Weights of a small transformer language model: vocabulary 1382.
Each number is 500 + 40 x the weight over its row's rms, rounded and kept within 0 to 999. Layers, rows and columns count from 0. Numbers have three digits each. The size before them is the row's rms in percent of the matrix's.

# layer 5 attention output, 192x192, rms 0.0922, rows 124-157, columns 0-191
090:482543567494511560478508512477433444532452465477468470463457500437498541548487542478534477516498503516479480470460511536516398471558527486454495452539507480448491497485476513496545407464465503465532546543532542509533475476479568533592522484490480516600495429501475429482513483476558523525521538484440533497487503500482437549544509570540620441486520518496557509492481474451546456441473524508502505494576464469569510502531433527480529557580501502540480482478470517497450546464512533503512443517505546363525522526549478458551502572516532395450448500493444557462507530555512527503
088:541530513527484562474511504550456503489503495503490488465479539515504489512540489520533467463511427497540486491501492488515469499512503486499422526531540534406506506555423495461500543569487534485512510521475481479475573550487518498517603527499412491476536486531498480407507475542561548600518448570577528540574528520491565531552525493483501562455512471593450509494489516456523484492482498591586469450569556560485428557503562468548439530525451562517455503535466566493510545501495415596503540446492532545452502503524488470449463508414499482472478487418519540528496473539507477510
100:468464503469469481461547487475545514461461459545512495485506478533504511464532507458469520507525539464505574505549508495538494496550479493553525533490493521506611558530551463467471470504556525500557502512505432508535410473484491512504562467549481490540519529593544548484559521480513548501375525445564552468521519471459443464454476590558515566524502512502497509541477483499526493515532485483494465526426490578512573542530437505575418480491510463478524516514567492569443428512458433489561506488526555566506518474464541507508543507590508473520567423445489480526468515563426425486
096:513535472506499487455487457470553505520524584430483563467551546503436520525513526415475533539465557489527449524539445436481494466508389517493463451537500479571552540488492500455507495501516520515473481443531455425543501432522443537516514438514489491454457577519538485460523474537471544415427540447502508531521526573518551408466478488417515417549446509456539498521549511453540579545481502494459594542430536477462477526575535534479501506472533488472547497528523531502458495509379537508490504483522558500522482483512566447510479536516438563510475510526513522536465497500489502469
098:477494490417482559546405492498612475598487569419460550452497536567513515474541484523494547509461495427588437511493561454520467532532528496511438497523510566516477505447486484515465497476533476428570492506478580477501513514520509551521567428522428500492479492506540488468515520491446464482516510498513463512517476568464473498501492467537467516465423460531519451479442572494510501441516407511543508523506507530472501566503551571553510538483463460484468498507468502456494480563550482469522428533445516536494428530527581502477561544558571507514471514426472530499478584520486524531
101:522469498502517561522502505470576537496535521520486501510619597545488463506488511541494510502493445540486528489455536594527527503510579453466430559505552489456453525515510504491499493508532513523467473427526507590502455480504463483526479549525499564470499500573443530441538521498462498440535479516498474513479449489448441598509592454513574547490546477477492429431467510557497544477496524557533516499505443419515519463467547569560502483508532572580538520600556527472448555547480498521442468468508507519515536557537508512511495570476462478483430530479543470507489540508526435458
093:503432474574530518510529455514510474462444474552515527565511521484425578419506540461514543554560523496484505541518529453521524554561491495525519519487460486554462460550548516476495487476542522411536527543462489480469464498447543549497479512508555534549559528482493509561469528459460501570519449494501496501463519532430491498432559479495480499531548513573488595421527521461501544519530497473519533541507509471597544508446525426479488507450551510442500452516547508526489439544457518543582532543506528454546558405411476520444537481539484408526486466559459463447494465514467450480
110:490467522486524553537473567481496461462484532484378550502497474497487486532540603526518535471532580505517503474484468466530537559521512493519507548462459515450474432439472497451531532491506480470454508471485474453453488501524504514485523510495492468427520507513540418518473504529509454566472475372587392484502464490558496526481475467515544479467389483535440440539510562433448467410567521552494530539458541495444517501444481486524506506480478547519477515523519503456473540548498502474446493566465474431509439529535442558574494477453520487493504507518421532525574548460462476488
092:479562460493456489435507552444414551500491504501509438516519524490495545616493539464508473482483520535500493510474500448510546471497520478454538474476498474507550504473493464517482537531455512555528539586501535497630531514520509469412546496538493465492465489542494534562557494537558513467534496447455422526496438441430479515488507480500439528576553518469521493530504555467529445533457554554445587480524498535481509530479464588478503497478495503500436523584490524505593476497496509549485614466501530497482569475584485502492511537571544477547453531460401465554490496500500505487
097:506484504518492488478461422488488512558545515511522515464404590573503482557501538526498523510470486496549508474530462518496547499393498482538525494531532454510555481467500486520447527517529457533432535401534502505436496558475479492472632502480515571498522539523550496533485489496440588529458512494568576472451513551487520521498507413558468492452528465494522450473442402482487462507550492466529553539531549457556455563431473508536459466462567478568497490519484474506449492469556528503534562452504539574503528465501522544521488518493523509569521516531579541501453453442528445502
094:450476501565526476507472478439539538401550521529518593572528509548472475558514553512481481474509486546532481472543486544485507443489447522476545490564479499555497430478508485567534539526466531505461521487519475421506481452474507468469571462495493505480514564506463445505426476510534570520472489579491462470625475459458445626586541515496468480473552568527514581529488531433598556475441508517543517473515490547486483432530495530523516483492549487464582516541511515548453539522537522509487567525525474510510479530514512541471457510525531492552485506421512489528440530500539516455
113:486529477562511458444566527468561472553437516548435467491516464458505487488403485559496506539519459540436429465552492455634490475489510464553524512545541534473481519500550484468470493578484482473507498523474508583445475460519526518497491545574472497499517499457493511576538477459525516442579465502534501508518519594456412538484520480492468465483486556557498504522511435505485531517518539512500426503529482540506483586472451473496542608478501513490475447528453550503497583532472562522507498473528501527452420567568563465482497461515414505537491512488458418467497506537461499510
089:477500526500467495441473495460516479485534506491436464505470505532508408409486468494470519554524533492425427491507585489507530496551482511481516535505513471566624536476505498508519513537522580486498513603523467471466606468487512523467474473550473447537501449449509535578513518482576458478511560533428519476484458533475458511498469526421531582493482473486585463564476365514486507442546487503513501543484485517494614515457483493486538519483561451499489523491421506443486495500579469499459496532511509471503524446506493505428473459589570525471509510481444503495466498513527488505
106:393557547488463490535463490486459517505471575528543532525556518501530510474503467547474584475524504469455482477494515478523535476482441487512454542568542558480486488547522453533460537480513470501449470511472522490528585562467580493476509544522549534477507531489473511556465483563561575419489523462573587498549481461495472457547562590566481497532453506475543450553461566441474522470466499497507452466449525455552514439526495494492448510456502390546516398527531512493509426504453481506498483495515519515413460457493532480517513477584445566465482529510510462478505464465535489436
097:479497521518481447582506468500489517489561500506524447405546533458549484526470504508466456458515561448476467533525518506520533527526451530458473541485497440550551490556429462584479468434477465515501479447465615522549504521487511489406464582504524431511490503506524506499502513534524529416444471578469482531541536558555509456460416554504473475462531479557581526506489467560438501557558494540536509550546391554605502625512523482508484551490486465498530481533491486454538507526515527502469522494533501485503432471536533509485498488501524488424534525527515542549522516450496522493
095:444473519481487529475468460532525476528533581471450532481501490493522484550503537438490499519435570503507438495496489522461504486484477526466506520480518532449492496451561542453497490523529517528508508576514515447508552533461545512460524396463537410572522508514520494428516460507582511555529561521549467468539524466453512534486532480449564529552541446509566492423507416389455489527504501501515561535500384519508479462495537477495540480456505512520448540526518476472514519547626538536490412507507540509537508509571492485471388497509524524506507549467430550522521450575496490548
093:511532405548499452527490514494526534521498476502516492471463430485524533490469553541542489498501470429498524437494527423541520518460563538532553500452492457480479423480508505495527526535428451565505465522568540518553439517486467633539510527501507524432452501487479568483575554440580456493422546463581423522432555483510554515452408551556461479452480514619564441502491495484504483449499486482455489444467520549487533428497470492514526541565467536507541479464508529524439532531506522494515468507536464542541469480500539512516560524445522490520574527488505473511538488502490491495
107:485447500476506478482517576440449492569490487483537485507473507503502521454544483474576529512527477577499468412476475489514457558549490479427493537460496519476490492502547411504495485499459502537539577501493492575449501525535570548511526527572476463523535484529505585479537458450463549439522484444482552538405530491531492467504436444493524500523445471481420554559505484469454429508450517542497543493509472461453497456518538507456471450508416487523440401496461532536497505517439543420532446488541490481521545498499418531486552487558476458382490473541531426501507550508485496456
110:564499515501524484505491490507463403538469510530470540495504441473451525464531492554483470500489524471523496542429489457473534549496505518547436521541508491500475560465542503568491493448507510509447528555539473430497477513541578512446557447491478498499455483384461555493572471502510474515464472469449603438468520531484406563436502487570510493508464471406493416551470565473462584466524527442549590499476501482552474540531479476467584477429519440564523529493522440514477544500549534418509438584445498500513459504479488532495512514526513493498487502538549537552464483484496503510
097:445469492519486501443518491559540520475550534488454397524512477546480552528471468496508483478490466515482478470476566540506419492527473516522426440521436465502518442469454524513523477540456564568527487440507573503615529508460447443498524531458523498450498561497592454544504492477486492505593519539495535487505568513468469501547467507536559468526519467450490580468463506536468448554461507478423533466525449520489594467508503495604508500511497517494511535502530462466418434517430452489588474538545537501538550499482509491468533549479505487507454546434521429490431482547564496494
110:523460508404525498554443494412454548477536414520521487467465552530529539476500441551560519512529491504454480472471491526540417549481509478501555428431554438490516486520516522475515512468521528609512469558507494469512514456442509543514443550434538534490494511545522516505502451447508531491491529522465477562382488569541532480514452546448541441441456482548477510473469474567464474529461447477472462429564427434503479475494521518524510573463539464491451460529569504557526484503466505473456437456479569545437519494522535557492539519461518535441504545523522562520536515496481486543
101:444502476562496495524452471443598477439513505554510527545508480506496478463561547532471474498496476505439503568519491460515487442505487454485521470564477467466556547512486493419524438465564494463503466470454483526532487492555451387525505540512592477529476530450498451441491543523552585455500548506489559454567485532535480413489471500467420516432492508529460471490500500568494474475471486518486449455465471491422499535413413496539508511518443505562515470504471476484461585483485528548408484525521501537488538450489524524529504523509441569479526487508495444443486480398504427523
107:458516567539568469586517500538458526528530553471467424464502496423496564547491479487472492511575476471515473551510494550529481424549540488492442514509543466471487435440502462466523516428498486578515411523478504506498589596545516547530478513449529531574556498519476490522474498486505452457432461533457493511540475478392553498462502504461535546473530453472561490477525564457528537505572507516474512538430453503546470526512498491439479540509541534603394515512493476465506459451505483529511477523469484428480563475484493511512495512500561460570475464476515433534495560486534442483
100:517464504479504516500475551451533503500421482567470485446530419560457566438385520514458406498477501532583472546495489548542488493466522538489519541553488479469509496462478500423436544489508432435472556591463485571508436506462459478490508484523458512548469538541444564488487478486455494535550514524537514452460481459484438408469555457501492531548516507469553478580502473483488582519469471443433452456476537505525603530502469500587492477481542534530439541488475439523513508471506445448485551508501540486461451521464493482497485479535472479529531511459475469492582532512438505470
102:528536535480504478452511522444557399486540547608501529463517456474530495529489466506542494499561490508505522497449511570506490479462538513466475419542542473492453486523543468515468471440515540540497453461418542493528515564452538480483534507547541497510551578487505499524505462522465469458509504521539500486530620608482504527593535543497506456551530479473431451431505474469451564477501440528460485552452488392509469513541488476502520532467521449464472530558492515484521576499380530453551542548506556499456463520503522458529477474532489532409529527487531475483467436545522475507
101:475538565511550569499543497505520539531535539454441470527506454508467493504472470538499507476474434514494472493498464523484492423453448499534446529599525490439555556432471581474503511475508538486510450518542500502528503540525448531547491510524504559530391536443560494453423505501470525443501566580563526493443524562566460510576502484512544423478444495460488384496522451545531559493614500492502485455513481552525529483460499446479427497527448574479506521518478475472483549474487499475507495509569456493448478459551469474558517580497503480502496514421505459474550505478463483450
113:483550518477541520460489420459485409516491600505545462514496486532509430511549450498522507467493503485498519518504465523510497522516467492520497466517463461557446449515496474465532572481508511439444496521470490392554450399540494556527577541498515494485443477460490469420487557525526526485516448467515485526466496490607542505544549372534531500496477497517456487507491439509499460504532543484526507526527518362478501507509470488434424514582451477505520489520523534444509497521578536544481472435517497489550529490474489420521461480553433431560516492485478546530550528447514435507
108:455533514576547562468565549527527482501537523535536460507514469452540525524484510499539523542543509473485499494476559546547564507595529529425468518464496491515546456511471470492439471455546530499577462446500456390481529468489525527518484540503429534475440517488483517490496508542511438457534567491470415525514508460552484526525502486507485483524510530539374385490493500501544484437481547475496550441485499493482567521501494539544455467584468554517427478505485548482447476464452526459473474553486526485535498397536457450463435498531421530563523486467453479444547506553480528469
097:528485560476481552504583606472478483528532501541514527487508505503463507509474519536510502468489606533489510515477513494498472453459533523443539499507518539496484488527439535434505531476476523481448544500544513499509554483496470579522447452527405520517511546574463444563451491392528522489466514497561494577445492479555485484601481528532561507498502531427461473521549475479480523536430462558432474545441508462452520497556478509517436535467514459520442530469510507579537540458456468473483586482425545456537469454515478546500477475529474498498471424516564564524500567475448447434
091:554473523445497575491514526490525536472497536494473509529516403523474551512544448534485460537560498516484488519556493501498496556507494552379500495551510505495439481511560500546490548514553487527470525461473415482542510452466500474498474481447536531541482503516429485484531605519473563494493465500535476432538483484429475550465597455477443433554492475488464519499529498448476428511554529479528524522509478472516556444496443497508506476523507534435381449456531518556550466566505531555509474517515486517493520489506481452482511574506497516434504443572532409464414450527579457440
097:512386494422519468454559535400553475506526510530508506491520558494460482408552492429471461489553474518487535490488552469548500496593543438489534473521396537469518544484438501485493510432465481473507496525553513527511460497465482483501562470510533477586460550453547561421433513548414449447523428483543520460496538474567527468530467484432455539487519489528450499554576552501518508484474526465498519466462542514476537539508423513535514498516496524477480470464521479441479506468479507468517472503533510467528597550495529583515474457450480470572524481416554510515526468539477502504
099:471463480428477432504493576526563536465582522512588536495535454566486529487500509523562514539436490498464503536447491543493478518494475538475498445489517528541459435518528533446515524511484544458494505451457544511498473448464451485560503512393507501508537470526511462528479481498493531535539478544416514524546472446549497548575385503509538526554437438595535468475428446510529511539473477543499502545472443451506404477544525598472555563485506536517505496517459467518515519506492535478523483544476448524483462479492533532493510533490519523421468470584493509549533569541548595497
098:481493525476481490536461501503506541557503478552537531451470476457481506530542510495458507573561432539531557465508457598482516484490534498533495465508597531519482454467500455578516520522532560504512513524481474406527466521406551520549553470532383496485532570574496526494433519533513473546484481510497485460573506437511492453462482501463521519600459554585512425503425497505564521489525481546481533454528541504468548516509482477479588513550427494457471496463489559517487485488566512558532518554526514476416500492480428479478536541464472532463579477454484525509524468549489447445
101:498496470434416517453476486508574468570518502513552494413519602519533467528567527543480476498490496498471536504396471423479539573452507433475531528481497504507504493482458496522454410421527450516499459442537454544488467499521494519532479544506504498466553529552511507414519556454587533505480433493541580482550472476539539471548496574497496492522441469466528468511565451452432458518484562511551527516505523485503537513440509487501507542533566540493519440530456451559546461448453488466542474465545505465447522458428487481586492476519519538456485509529496565532524500506476581518